config.yaml
num_hidden_layers: 15
hidden_size: 160
num_attention_heads: 5
num_key_value_heads: 5
head_dim: 32
intermediate_size: 576
vocab_size: 4869
hidden_act: "tanh_gelu"
norm: "layernorm"
norm_place: "pre"
norm_eps: 1e-05
positions: "rope"
rope_theta: 10000.0
rope_fraction: 0.5
qk_norm: false
attn_scale: 0.177
bias: "none"
tie_word_embeddings: false
parallel_block: true
init: "normal"
init_std_qkv: 0.0338
init_std_o: 0.0
init_std_up: 0.0338
init_std_down: 0.0
optimizer: "muon_variant"
learning_rate: 0.0111
lr_mult_o: 4.0
beta1: 0.95
lr_head: 0.00696
max_grad_norm: 1.0
warmup_steps: 200
schedule: "wsd"
decay_fraction: 0.628
decay_shape: "linear"
final_lr_fraction: 0.1
batch_tokens: 32768
max_seq_len: 512
doc_mask: true
train_tokens: 258200000
max_steps: 7880
dataset: "wikipedia_en"
Each number is 500 + 25 x the weight over the matrix's rms, rounded and kept within 0 to 999. Layers, rows and columns count from 0. Numbers have three digits each.

# layer 12 MLP up, 576x160, rms 0.341, rows 306-472, columns 120-159
467503526518496538531524486488462504517506511498485550481535506489532498490498537490509486502571534506473492493516490514
511501521494518502503503525527518546513503489442509476518489498546522456504467514517473495506517526458470494501512479504
482469541488526508489535495543443487557458522472461503480527478502490480510524524515472499524531469497526531554468452475
540483528540475486505497503481503445554495510499475474483450508492517512497543485481519507513499488495483510484514494487
503497503493508514532507492520549494483471439489461513521517494519469526478516469487487567520487540517529490492531459522
481474462515534501485493512526468495491517495506504527483484442485470481505492550447529482462533451507539505491509466519
571484507513517493503508474520490445524516516531514571485464535483517471506494550481528541490492484541472508488473455504
506487480460494504476512434513510512515482498466454482518501549517458512490484512525521483481458490512520520512512469505
483488490502448491546530515560504507478510505497472491492509499549532495464496553454502460502497511507503530527493528448
509525502510495508477489498526510490515538453470507461517498492457526477505535527483514483492494492472491500512503483488
539505507488499452506491457490483448500512503499491527509515499502548516510523532489497510503514503470502534479436496543
454499519503481493481469521470460483531485461518481483514490509513516486480461492491499487466504507512490502519491479492
483509483519529465484508524510527502499532525475462462507501474459466517583510459512498515532490523475490463541451521562
557544490493530485494513516486494501483502487498535477504526459488511508489500518484486529502528487443498453479523508519
506466523460541505494494452483505544479487500466480484463521511475502506496491487472479545493497508491508539526489499534
505471508469509492489508507482503519482508474480529524545502469512557480534512506469495495537470466496472490472491467455
487501522503489466512445525490457551514460423504523517502528501524493515492526500501542505508524490478411503464511486475
526490550499522513492509485509471490550519494450501510479507520500512524504525497483484512497477487502490463525475521490
478508477509451537487473533466525460503531503479504479480468521481490496483512498551457504514483555454515495508488508474
489496518490482480482511502480484459516516540520475496501503545525481471502533491453499532485500489513545499497571488486
506486497474470518529498510516542502491496479512491482474482502476489524524503479536499493461530479513502526529511466468
542462521467498517511558452477428512550534496521485524500538535505494519466511494473530499487508586481504468534494509504
531480483515495521507529467504483468518501456475484508458479507479496499498492490493517510471471566486515477521523498484
498536495481524530481504530520511578476502513475463518505499475489467530498480466517455460498500521458508491531530522521
515520500545553547489540544510518459521494473490482494481481481507490510482516499471420496514513497500466522474510525544
548504521505514511532518502475486518506501488472491521519480503481504473503499485499540524549487511507487491528529499511
493493471443508521474542472507513537470480487504491476503436501512527492532503488489509505533496493479493554518486513489
525489481501522517502515512538508502476503490540461556504490486511480463504490489482480484456511479445525534505513485489
504475495465472500510531509503464491508514510479533475520508510484509461484549482508525550515501550501490506462524509526
481485554487471517506464508536552541464475551489490495504490477472555490514458531542530474501493489505529502540510501486
518531489500490539513503507488585516534479471494465503534516508495516451503488572463502455541519494492490516489477498544
485479500477492474510517496486514526496510512519501503508503515454532441491500475448491483497515511485494496517504498543
493508463522546501477485439470487474534513510478439530490532473462531514508506491509506506496471492510506532505487508519
491493499487487502564524525528468489503513482503492524568423474539505516477531517526496473515483484490536538528488476492
507527495512508516461529494517496515517499509535502494465476549430535482488484536488489480447493476544500525534502513462
475510515484511514493492545513485507472499530484495497511501510479492518498518447494523504509428477493499497503478512531
494512479454530469480479485512468473500483494454464498528474518475495550539532477527500505508528520501539497510515484463
541524522491509492469498512524517504508507449492488544499488514470509484501517483517524511517533489445469480543520522522
526506491471514502474506502544458504527525481483556545516440458518501508507557509536533517499477515467484493507534511515
479487550464491536530501475527517486516474519461510528515476484516544506491461552521508511506467504485505461479511510493
486460488509504512483485492483439523482488483480497489580499497505487503441497528496487529484504526509536545485523516520
551519493471512466514502483483484491499515494521485502479512503494495492456495519486546522508525493494483494520478511499
521479575558496493484483514514536507509484465503495478501492485515525481438481465517479492504539440495463481504500517447
498472505499478481510482504500473478501536541519533519502492550494520476528526503467437527498471517441493478510501504507
524483445477466502496525524519486505507497469497466485525436452480499477481527488545487483487489483492505517482494462506
495470516509492520473488481546472520473523511484476558527506529519500500529551503497483501510474535547493471495449456523
510499522498482545527501535508502486521527527504473506487504504521490518481478504502529465477461505520536492468547480523
537553504505554530485463507502516504478454483506502499496492537544514459509482506514460535497514473504509497480478501529
480472511475455497467516510497471513508530490503503485521514479498513445555498497479533508519501435479464512554475514478
496487476510500486525494471515497493518503457455495537544480507520447506473515514553482463501499486563515527524562479489
509551519517498450501472482487474491520512472459531509476499487511457507472486498525463526487485508471461525493467481486
502518480491470491510520495580477503452473498480529501509477523502463511507517508463497525466503491534485518476469510491
506482498409530507531509546485559483499540545520511489494532516496476514500481509480461503559502466525483493538504446478
491483583461487497473490496506534501532488487518505518547474561516569477528546486482501547482489481496510529493543484531
523515486524491503512504493476469522485544452479475512553485489517527513492496456540512487504495519545451494560539526511
503485510526503501503491514471520505535521512510473508510491528480492524492487463539501473497516466487483511538519495463
491450503505483502515501465492506542518460509528486455513544478489538504514500482520484505520501480484492520432448521508
490492532491521535487503478499510507509536491489523526470480524496509477515505486514517510523481550512476500503513480490
507492537503540496482458536524484524486478540530487482525503491524490512462500542527501467480481530511542540493479486493
559495491514556527503487500475493503475503552498517521467491484496468507483491540558535482476500481494536524509491469486
482481523522545487525503493555490482505514499509492506488503488532455482494516470523503528453496522472451506540498532493
482518496482444522489485496494499481464495479472494463513506516529493487489488497542489510522477533508490463575420517528
461554468475511524460514516502511494454519457478491501504496482471503497489535529510498459537521510538471487554494487497
513475476455488506494530510476470508481514532502525481535498467483479506486456529512494521441504470499467461505528479497
509504488521504528484510473468477520513509533478500516453521444498470488467513550493531546496504468525499505477502525567
523470492504495468490481533535512494502518519480495470501489461531505475557484483511568466518496492523510489463525498475
499557545489484514477510494474492540524508481456506517497485499463508463500493447477496524479503498502507522557472506471
507501536542456509529489436514483523486459546512500471487498479466487476511502555535514515493508483520501519496504521497
528501532506481513478470494488458496496518502486476485460585479471471517501504521475471500532476496471508502526477517495
492479492497488508535515476495484513513464527476486499510480529486482515513497470467510561519469503523501492479486525491
512491511475486484545484490515511490533471484519517489482543463482514468473522476493488502469504493503512468464478500536
553545466478510524481484494482506499497504541494417491489513464519460502556483561506499491478465466487489488514499500517
484553530514470462501458511551525461469489503515535530559487463497498520445473529502489513478506518465502506501523513506
495478555484526514509499516445479522500515520514538521523467529514451518487539509533503523462534501458490502449489438453
485451477575469487525500498483480467500501618478506440487475515440496518572515489512478511512507566513440533469507506476
499471506507503510538516493503520484527476486474495506513506513501496519507493480491537492463492431508510457504511544468
529505501457489465414494460522509490503504480550480499464496483480479486530539473492509516475503493485493510537480500527
509489482495532477518482450504562517530413502521521558469506520462489535491496491512517488520478494549525486495497505523
493467523511509501490504557520512504506514509479477416511462459533485497506466516532572534503511487489497496496496537540
565466491477496483483497549497542528518505468521453514465485531525495498522460502542507499495484507536476492484515479503
470521512471530527475508480495559500543522506488469504477491544484540484468484504466488501427521494462501437530482476465
464492565448524523531498499531537514476509467509516490500496513510484479478546526510456450473492515487514512486523504521
484503545488468521479526460494509558501467523508475526562473477519460527496497562475506517461506540477487473539528479495
560533541473472496553500471513497454502474492511446488473480534533482503518567499494536570490505505515517508489515458496
475449460457470506501500486517446483523507509484484463511522529512517516502495485489509502488485487496564489498475519449
489525519492488486516539491495499461468487477467501495493487542503486521506509500493507491525518532540498513509525509559
515496467477470474487487477510472520513518507501471499519501517424475494492444509491482503473482507507536535485503499492
479485511513515518551525526498520516533544505435531542463514546463468475530505508519514467470489515524492508486524511475
505495535508570522503504520513525516524530461480483490478509498492545493534478516472482544497515475471527510526507491491
511480505492497454504498497489513525525492460506491493523557483534521510527490500519487487505502486511487507489446497496
535496505505537531489486492545508526539517438456483496540517502503483447500476506471529499512511498512445511534523500472
501528493524499496502485518531489474494495451545511492503548480496496526432504473524509560521517491527516519451497529484
530500583459463521524498530499504508526459505456509501543493531458493468494506496499505507498508509474486493534492522478
498510462564489481469457479493511507461509483509484500543560490512523509522495515513539477500505493477506475516464468515
518421521471478517498517487471505522518507540470510527499514518473513492501482494489486480441504479486486490494485485505
533515468531503506502479536453503504538498512526510488476461535512493510492544507478486501471484474490537412497474513477
493499494463515479529527469489530526515550492490536540501464545536501507506458508518477556498479515519541506478500450501
498490474539514530504537482477466494533448493493518499482512545534473453497530532496495523500504552546509467524479437479
488489507504509458529480517501517472507456512514451489487495502452488541455537539488497509507486519431547525490467483511
489504512488544485487495504495481497519489515499493510491498485567516509504465545510503462465538456484513506478527520539
538506488452539481562483514473531471477495464483537493518456468521512515477469584467512532459502496505438510500552504494
497549511474519515486499513495492484551478494457517522500509491513518503450483467516479543484508486494523459558488505523
468511498475504479503517505511498516514480548534498480493472492471464436523499528507525497472445498527522558511457511488
516505489523528484556519486555542526483462519515491528472494513530506491500478526481506468502503498455517510500493493444
498507517478540502495499500482473555509551496478517506455502507499481463546534474517490495439472500479514529508463496472
495488484535527489499511493543512473500573489478481489498464536477517511447514509504507477483494541502538508495483542504
545535540534529514486471480504531521511502522450464484491489511512518498498506516508481497488536530510488509487512493527
502524482561485505536523471459458546511491469517529465507507498495486501495564489519536513513488472521464521513488487505
524491501471519519454526525523439514504524508480450509482470497501525527551520500482511528491485473507520533512470499475
476443500518510540496486498479540527522515518464491509430493519506483504508510497551521499538506467504497493520583478503
485472573506485484463498511498491460509471520503485519553498504493499523506537504438522519529517530499568489528511512505
510527470449504491485524510504502497440515471525502470487497464536497443477474492489522525515508489488463496490458535492
535513537507471482488507549479492543482495492559521482509522518557476522483481512496508494560501495462522512515527475481
520502481484518448474498498527504524499480465490490497508478514466516469495514501422471524512486547542506490527516517504
447502545476528484515493499537533507496508500514500514494483499498496510498490515502496509513523465498491499520487478510
465504503463482455441492491517492483469475526458484498520515531483484501462518440525547517510440439512480492538499487510
494495524506470503471463510492491495465452506548514468486473492496498510517503479472509480494508491514498502514486512524
503516488523505499533510472563461516479497486502456480517519520486504495451486486535505539499479544445521514488490477484
491468489510465534518517493515472475512455559515449549484461527484519523472485472552476479460480481516497494479486487503
504473458538512495517509530475466470454462465504551521478502491501482498486485520484510485540490449457500483512463541553
541488551447487474503492496494518468497491506499551500494524532488502482572479482446488488519501441493509510558533503478
475528539531477504530485549487482517514466476532478524519475431465512524475537523483492483496471527485479521483494499541
480494507486495475530553513504467483511524483561484480483455483496493525507497494514495511525440455491527489510499494470
480495519480513509489445477506502480498488514464468529483484518464469492552444505535519516474515506478470497437480514516
505496539477468466497505506459510525504481517527502471511513526475469491497482500507490474484513470461485498509493501537
486489497511485483492477539491505518521525491483496457535435505531485505484508543535514469492523507498542496509483468500
470512478482497522502516501524508505543478507483503509495475525505491491535530517526463501452494488483472462484491504504
469509486495512516548518504494505516501491548424463468527473485479552497469484553472482518485514499457496489510528487489
509511503519510509519489511501510533491518510500477431468498497498559491484495483487491484484490479536463511508484501516
522552529508483467488511512513487503503472517494507507533527492525493515473487523472500519505494481469492518539467490512
434469523497488471493499478517433509505484443485472459518436463490487514534484531518514514546472483500521509497527506530
506491485520488467509519509465481499568507511501484485558552476460504506500455567512503485509503520470480462509465479522
493503537519468508526500499515498501432508459471469487519483507494502479496496524517506486500482499517515499509468473521
512527477483517533511512492495493506552463480496532510556513493476485441543499479463491457502478510485457441480554511502
486500504513501462495493502499497502521518507465514518493503508439470507497505493476476509479492493467518493517483519472
494508499523476512498539504520513496494520452501513519512469484521493500492494522537529486478478467429509505528484529483
498523504519518471544501500480468557489553512531492457518513496500470515487532493488512493508500516493515539519516497493
492488494453483506512536504502471529492544489509461510482510441487497453516468505475492435493515489507499489508487501531
468504506496517471498492469480526494449555520483546505468507545515507454518539533547467510482493480462528451485528483486
516490470479511500537502538529517504495513500546478556503431455517490472496488536457496506488465502523522497493529463495
506472519500497526515494474490498524485525547489490507465504505478461546540459498490520511535517537490536500499492505502
471503507503527516502470547530510509482468473483458501494455501516442492458468534526469503482475479529478543468522503489
513503506485505513529500501535510521521444495478489508476482534480535465515465542470489532504485553481493475464483515500
492505454492485513534528550539500462517484483490535488473508473498491501468456506489556491505514541463513495493534531527
477509500477468485459492491555492486504506470487505495542502486474479504496530494472505469453497474524515507499486479477
513479488443460516500465458479491527535472526525472489539453487481524523467512511507491521497513518515496468519483465490
504521553499506520534507466502492435511519504472492497471488524534477521508501517463549500509494508465488479533544492492
500500510499523516476480473501496474504484509536450475481496481577500517509526536515518481449524520516575506501511481462
560478497484460533486498491517500528472523504508495500513509517501502524536508442498444495482495479536489519445498486496
497508483491508499465540488476475481467491510497488485483510512512518489469482459548560485517534468492550505504497510493
517489498502523497484446517505511466497513516519521466435492535409533540458504498494494533484498501479487468509503498512
517447514505483462539528542476490498500484517517472483490462469563485492499547474467486523475532540503541511496497496473
490535465510524511469508508481435524515461490513523519496508506513453523509499501536561522525523467474523507546500505491
515503508492510501596552541482515471487481516496502478573524551454507499493483515471462558493468498503467482535530502440
523498528518497489463526489496465484478511484515500487503513521541507490485454487522454526499519461536484539499538507531
533540510467522494513515447446478552511484476523475485481473518478535427522523522478487506524533487504525534507505508499
499529489490506438555533522524520500500507495489510519507428514530503475491496514462501510512510489503518491480438486476
495504527482518510518532499533534488506503451519480486550461513516519496505496471522490482506518470470489504528499466513
464446478503503505537513464548489508536477483444476501532507485547482491464521516488482495522514509503516476524522501538
501535465515499505477505515509498507517477500485507511514478485510492539499485501526527499472518509492598507443470448507
536487496432522531500565505455499499519485475534543489491487489499514508487545484499530484491491505515490479508474493512
515518525467481527508478529495524491455505494480485492469515472461460499521537529522464523492513508513513499494497484488
489474475504487507502492494486525493502500478493489522442480516517493469477493511476524503547496468521520525497534460522
530508474482500526526513507539510511523500503464496508530488516468510479529509513472472551501482502506503505498495453491
495506494501444512485513464531509524479479508468491530499486540484492482506530496506508497506514472470454493492532487548
544490488457491506528542537479537482506484492480515528461503465510530550481487517507485520525467489478507475505475507521
490488511528480497525492472552535513522502520465524521515489525514509469514496495486467516496453482524450471525490501521
# layer 12 MLP down (transposed), 576x160, rms 0.109, rows 306-472, columns 120-159
539460504475460523464453482501482522535500497506453490472506504483491493512481497524505485512521488509536485517481473496
473518540467468487520467486502522479490464488520496505492487502520516509475495486473491519490522507520497511493526460513
458497517478535505469463527482481480498506542501477519463503545506543475445497523488440489528479500502516481460506456506
500458494531514547489506465526474512526507499517469485507482503494500498514500529498482514463480524511474480466512495482
513484494503491463477476517543502466495553475502501524509527487493486480471480501514474496453506479534473510477517496464
528485531481475515496455495512521513475560479493500505502460528514505463446477469513482441508487451561547462516510473500
527492479526490530525512492507499517503475577496530562537456543555546444482513537471485487450532471530477471457503486512
488503544510523503477534502494546513513528481483488525502481487514523476509510500500461499553499510513543491511538501505
494518485523461514465511495517498506501551443517497513506500492512506458484504534509479512497517530513483424521513446472
508488512478506490502493475454463436542513519498522525501506507552490496509511481504522491528493482497482483500527496523
497553503481507476484503505518480442488516492537526503463497467464499510582509548464493479515472506474480532488503493526
501482484538511509474486493507552484545447517518515522529521506527519461483482515478487485480500539498534505504464514513
501443459445476520503496451494521473467476520484476472502421520521519527478493490464569513534492484510486467467484459419
543522516534488482464464479503501498497554531525491494497504444463476472492485507491514477525484498551483488483492494458
466489494469461477471506523491483475511514506543464494486485475512503555494548463573496531504512489500513509469485486542
541501503541511475498523500460517467507484487511516496471502495507468431489524510565512510497519515505503499496449503494
502517485487479499492532479522516471510555524503499498527515527499513505481494492508461466508518502512502504527509523483
513520500532466529521441484460507498514548532524489485509483452458502544463514508493466510502540521535479516509502527498
506486525488559444486532490477503518527502487474501486518501521509508450506475425523514503524496460540503491561473485466
521466487489542516527450507543499507479467460529524557519528518471510528445507519488489516477553500482510523443512485519
473531451522514513507498524511478540483447514526494502515494500477513532585519544500503505512515480481495497514475520490
479539504471459520452516493458525519507500580479498540450475500476485478521525494474523485487484472488505499470493524539
455524509498524507486456513530480456442468485511494473461506480451481524513547477543493487504552474499521504547527490514
518517486488530509494478482444511536463483511478512528495475509501509490511488499461441489497505535536431521472503498515
536513504484489540478525493534482508492476483503507459489487525471499469515469486487498494488479466488498523505481509469
480454519481459485481484522492496514484508509498536473505510454507541522457461492478507473468516465474476511529519495502
488535469524490509511503517519519483561523524488552469497522467470457509553475495522514500440512527494524526480506483508
483515508495477486514482498480518504491474516467470477515488485489548488438499507433517501508491508543514468494497502490
524506472505500485500520519532442457509466495483495557464503499483501518497488508493534468482508485480528513510475503533
482434534495524508482498464460465527487486494475475517510511521472508499492466515517454508493486474474503471505485525500
535467493532497491508467501469488491524503518452497490499497492494510499501525491487529472527504433500476514475518472479
488460495545522449555527536505511505508525503514509468506499472484477516479516466469529486498466458531529508496494480439
506478493520497502493509514501480426461517483483523497472468512531497520551479502503581537526511468512499463448450485483
477465495520450516512488510511481519510505508467503553503534486520464485438531501540506485513475501468491500508500507490
481501514494486492467472510470499506501530470499477510491477485514493515469500529465544474502516531516485510495511500506
503492477500458481489500455513460509485494485484484497491503484473501489508518539492469483504525468491487536466526458466
511513438513523524507453457520510499512473477519511510499439503495485468463489467539553549524444498483524482486487532464
498502538486556535466537436491505523468456509462509475488522511528462533510476463485501529497487508480522472515514535532
530522499496520562488521532520514504493468508469526480530509530550495465445473542477523526534518540473479465516521502468
546467494502515462468525489518493488533499510539456481475465544493462494533473486501504470534509478494510500521553495468
526519517508467505572479519509485493506469505491496532462553471519512513511476454519527510511524475498519477470482487532
462494503410514481498496489522496525504479494503474519506445501523517498537521518524521487477519503477517543516537497532
528485497521503510491507552507483507514505498521456476499495502515486500413513465551485464504524480487502468513481496496
556491531489554468531482508462534519506508493531496480511541477511556468604532489490488493481496515506529518510529473512
499543489498487544515485503499508489511520515502477508512496493502529534509518502518471482522490523486507516517492530524
484502530510486504491479485530496464491483520495503475471478505483501460496481470490485505546496476522535500487509491490
510488503505539514528501518483474526564491470497499503487502516533450522550540516521508532507500437536514443478476514495
507502494472495509487522511507538461556457443512529506505474484504454529479536477460498486505534528472500487473510506525
491475535465527522484505496503471474533505500514499513510512525503495566486510471522509522462513556506509492501497505502
527473513496495472530450458472478488498515554464507496502531515509493569515493502464545531510497494475500489469492522506
506504503522459503502537533497538505479467541466486479514512533516540555550496481500485481511515492531522489515533530483
531474537531529504534476522497468501472480510519486507519514473506545539497490544489470496502484497468514496479508498504
501479481495484524519505541492525478513482547480482499519519506486496557489507500470507478513472503481468526487487508465
496530521506499457480436482553517488514485492518538498472520516527479520486503481491525490447521515572507573476547475440
481499526487466473505535498481484500428521491470517505501509508521557481500488492493523501511526485480518531476507475490
511535519493495508478524473496536522527514521500496520481506522531511471484496492519480470505480490519550556480473501512
459481465526482469451524497485513483493504481483522478526505511462473504485534497494496485475486485499495499469461503444
472484497549504517492461509528500503503508496484535477431517499501500502465514496498517504463472499483468495474502487496
494497488522560441511515535496560469455527444532523525488479513505510520488471517477483520516484500475490519518514489496
510457467522505516528506461487516493519512501466515521414479542507510471486487504478492451486509497549509512493514436482
508506471482510491481543489488525491485498493506472516549462499468464485538546489499535496478511526524503508487513490506
500466538490510510499502473469466512498543507511512504474472486504517555551530480494554474544495478475486503435517467472
530452499510482481496450460481539548519494460566485517510551525497495490538526497512518476480459485503520493498476465494
494526513500473451470471481519566458478501511514520504510515526520504484528495515524466529470518496490531531546471499446
500482512478489509512479473499460472524473472497477509511531515536528559522500514511529496544508468511497491509520518448
513474499492516506458522516514490477504517500458493523484490493565479491483546475524489481478432477463534489520476521511
502479495551528488515522478520496497530512449512495545498501458500499542550523521507530510489507479500465489501499489541
481545495498507499458461474494501498516508481456479500515526548483489475487492471484496459515476513556475494491500515508
525502518545532500470481493481555491458512533492516497503496487503480516540506513474496519485482496558503501469486501507
529556501514512501506480511503529476482534446506531516479511477489471504529474516503487479460470523515493516508488511545
503503515516531515477536494509520501482540493507483470536502522542527533512511555467505503527512489471493508523528496486
494487493525492527492527469509498503487495495486550503480508504499499507455518466523488485542493475513510505515490519557
515430508495495490493526522467479516542495466525462510487462539509552520531472525493518499550476463480517488496476539500
520472475497488498526483489561499505486474513500507501474534466523521501412495468463507476551474490476550459535468533488
489461497571491520550491498470510486519524571493485502522490501490502516583484526504513548548475580516457507510548461494
467512504531535495466486514527484524511499500479493521509501516482534520540477560528503519456476512502508513462479517506
457436505524495504516466541465486483505502523508512508487483502505539512564501541503499522492477509479477488483463510490
467516496515503485498516507519520500502500453467463530512447482494515472531510537495488543488528504544505503525498471492
464529508507476507509482514540505484503490510489526471502506508467507465487528457511483503436526504516528491521481487478
519510471559504483516506514487489532515486502519518488504530506453466489485484498480512503490487488494454525465496478478
496517540507477470497460479498487491473472493473467507499542456465507491527522487503535490487519532487495529498461501521
488543509512522533490494510461487513482532440506506516462494529470574458536520473525505498482469510494511549512514490469
514524512479482521510501464479511456489468541524471508532494515523528455493520535524557513499483519455498467527521541521
495526496512488496502513498505495409541472512467474472449505534511513479505517505512520494493489507482538478477471470474
504522496512546511480486508497552505544478492504506482488512478524491487517486489510499528481536485527496548465478481496
513508504518490481528453504481475528489507494487492518485495460485497476535500459506487528458516483461495510507478512489
478527485479448491487491535513534498500457482509559490497479534538508484501483502516479458523474486510493490546501481493
551503506480491469482489520520510453508490518499496481501511458513515487492498488511500483480488561505469520504477495510
530512494477469468485498491513484510514556510522491499462513442496481484547517491468535465472499525458497478471514498513
528534489542476560514462483481496488490516497506505511456475486455484482458539502502517535451484495482478491510527474523
516545494512478519483511528467491520488491548526513505506497504457483492473503507474414503478485530530504493492517477496
506520531487488544490509549525512506491476514530481523491473502519515542269509509495493483522505510556509473453497481535
450513509567533496482509415523487538502500442524526532506519514493480501497555546546497534485505468513474480500484515525
506495546481471461478516483476518537504450533497485518506525549503477501490465461459537521534500476545502522536502506499
497514489569518469509473504472525517532447466469511540517474501530474493572546577463493486498441526514495508476513521505
481517492492491459483505462521510467475473496495506496453501534487520502532488494484444510540534491500485522523515497529
534495514510495522472531510499521521476491495488510483518499480525501514506505516515518543467516478468465548465541508501
527457456499544464508497515529549527524525466489526517452503499495512472498496538530495527496481508496491478520476498457
475522504494460460471485449540449458509550513464506507476474454488521516554513515499533520503472499477541501523511481508
468533501530506539486491463483544506510485478529522467492517490534479488494529514452467528480498497556526541470490507481
476534563482478513499496479469546497475501466507506503519557492508512511499506465541490514483577477522490518475448494499
497514518511509493488489458468507549515548505509513521478511510494510504563497478506499505478500409475462529469558513500
504513525518495453524509421492482544535507501487494482508544473557498512454478523489484494431477505521499496496486545505
493465486464465507531519496538492511478479514518493537477475478502518518536483495496508459468488499445519485526502548494
505497510489476514502471501455473508459507494517487472529474503470505465568475508552479543486533541551519489484487473471
529494502525497497499526491481468480533500515503491471525477477499470467517494512499490520526506537516492508513520515500
495523469451516460536544467525521506495514478494494500507513500547489487464456471553510497506487512479544498497553517465
500452492507468508532524490449522508514475467498520516488517458473501487487545519503535484524503510468466485478456534513
531496512543480530479488519498509465480514500524486481493460556527511519566523470502510472500466490482441458472484566519
481492456515500503473528460502517510483510478504472517491492504478500511515483528495494492513510434447491475535493488467
510491489513545470474502487504526490478505502469525471492494500473455592485559499495504534460468510502478476498525519515
477479482495470519473507502476471497463520470499486501463481524514498494474485484508539502510493495529479505510542518467
497513522506514473544519456471465478485513498545481507515526445495504498528531498523507525494500467504486520488512510498
495523515484508503528514511496471493512509530532450513494508453512527495543504512522506490534496485546463479458496462532
540494503491491474490473489512474535523478503497484520466523537512477490558540459496499551525504503517517469524473527480
501510501545499505493476466461489504485491488511545472469499460485473492548510542465488473505497536512468507493503525521
501506500518536487515480455488486494492473518495485481509485483533538454483492494505509522532477516518520518508496512494
514554450526500454604492429530514475470488502528515578487511519549521492534498515487533462537465532542529539483477498463
496480455467521484491468515477529522521458491493470504476534478456490508541511488479501477509492519524515550466503508482
494531493490441491507478490497540493533500474567520525577516473451514510539504513481501504513465525465427501476499487509
523483502492490530511510536488501455514489498473534489458528499484518495535493495454442508521510460476523456511488526510
469446469457503496464526485493541496501528468446572470514540512520508469483468474482484458512515460507552500535490542486
449518428490505536496539499511557531492455459450489525503494489514489528504540489500492507528497509489486498458516560482
524497490485519482491508464500499483505489509507497469509491491501521493561488457538535506506516503483493527547508495513
505481476527575497502490521500543509485479518481481464517472482504505501477515488500477499481516494518522547548492504500
467470502524492525501520492534476511517472478503523525498560476483501491457510454472470504512478531520523525512480497493
519506470499499492532510506480493510470489490494519490531477465511486487556491526499478482533483503499480498501544461523
522483485494504471521502515518526501455504504503523496555489482510502504504530492513497505545505505494563508531498461521
483505506501458492499490535544510483500482500515546539515506483478478483483494491457510512494552489498517471464523463515
503477536494535505520458510470533515459508492499537477476471464514497480474509496486491499526559521492451523516503492508
444528516485533523489473498493514522515520494522519511441503494502512494499487548523478497463519533553478513503501535535
502523500476480547531510460527509518470511506497504498506483517509507493516486465515491503508498469516534477504509512498
540471502498505487491527505505506504513537479498527512488490524507495495450531502499516509488494504504526480498498531466
507544540504498521499499482501509507520494501502460501541502459501467437524507502530481442498506471477484465483525491491
514514502493450508487525494459497496512530529513500478528519497475492506501485462529525511505508466497468485461489520478
518469504540520464483500502488527474504469524562520479431494521496488511540499482510451504485508537482495480467501478515
474540503470475530501505477515477472471513505511470486510486520497507499529480498484485493512492487463509463488497527521
468524495472495502498526490525502534495515476455530481513510539502523505542501472496485509483531484505464496475496486485
491493550488501510466522513471504494526525496517479485485514495496485516573461498472479497485523464500463519489502509512
511498544483475513515533554492477478435482515485508529532487510493519515516491499562461529503495501487471490456522481518
490499474509472508494523519539496468519479551530528494499479515524464493419468517499480463509515539503552466504454555508
498475534497509509463491480464470501529511523517521526489511489494487499533513497459495475563510475489488506489480502481
473517470512513475500464514481521472483522492496511518504501455488503541515540461480476470496506485563488522506508495480
471500512462485476537525495543505498515498507481446500486482484502507543468520483482536517467514518503535466510515499456
493465501505465506507493508495480545508499522461493487494483547481518523547519502494499520522468477465483499468498517514
537509493513523494477483483483494456509511476488502506496543466516533474430499509500519502480421486481504531528525478478
499481475462501530521531507507471500518467505461508467474546483507526506519486488549497474477515534493578510499508537509
429499496503491520546514508508447500569547470454520461494510497517537547530504477512492477533523520473443492502516518496
444512470489535497504549519519500496479460514489477483478500480524492515509494537488514543546487522480493474501477468517
487481497511521475514488474486489522504485510525487500527514479482533564548463531522460495515482531482529523485459513490
447491525492506505521501517502537520511463495476476458523514447489496467524540571483497516508527520504486517502498463518
484449524489502496501471452505496505447502486524515494529448474510500536507487493509501549521502500539484518493480534494
495488477492546520485481531513452519514508528525565505477489490501478516468497432496486474527523468462499492520492480494
529512564479506507518508515559497486525512522483532512492495546471493484472480498472474506509488459466511475532481521470
463459480458508496509523492477507499511499513489497512491505504497484492525499494497490435451517491527498453504476470512
514499491509484491541487501498467510537520505557517481502519509478482531483478494476454493539493470467508512501504549471
542517540541545492478471534478603492505482529471433528492552498486494497528517515466526475463540510551510515478516522517
489515520500517514491487553493464489512517543508494500470485486503475528521502504525491495494506515488466508510501530523
487483513446491498516497507502553485552497502521464482488499497511507510513465513448480499510463485499526494506509515482
497470497519496497514502480508488507508466425500512520521500485512505510492476514535498490468549502480529530485502494487
518515487530524493442502476506505518474496478503499541523521511506472512501484479503507492457488516483465507471562539474
538513550494484437478474480508475480470521503501499502486534494530518479511478478528530473479511480499499493498510484496
493481461493491490511491576518493571463473538486519527496496497479502483520486484522528469550524495472505500487503524546
462464499495525513518516483514464527495550520495525530479489491498486517451492479465523497500504454498489496509504505485
477485525485534501516497461520508505512494484518478455474489485493487487522463477499498494463488499525509506528525473457
459498503495470522491492474503508500476478528512524493515486505475526468513498497499490464503466542570488565494482509488
463513508504484479504503506483516508493558515470481498523517504502477542488481471523477495493492529528506497471479523487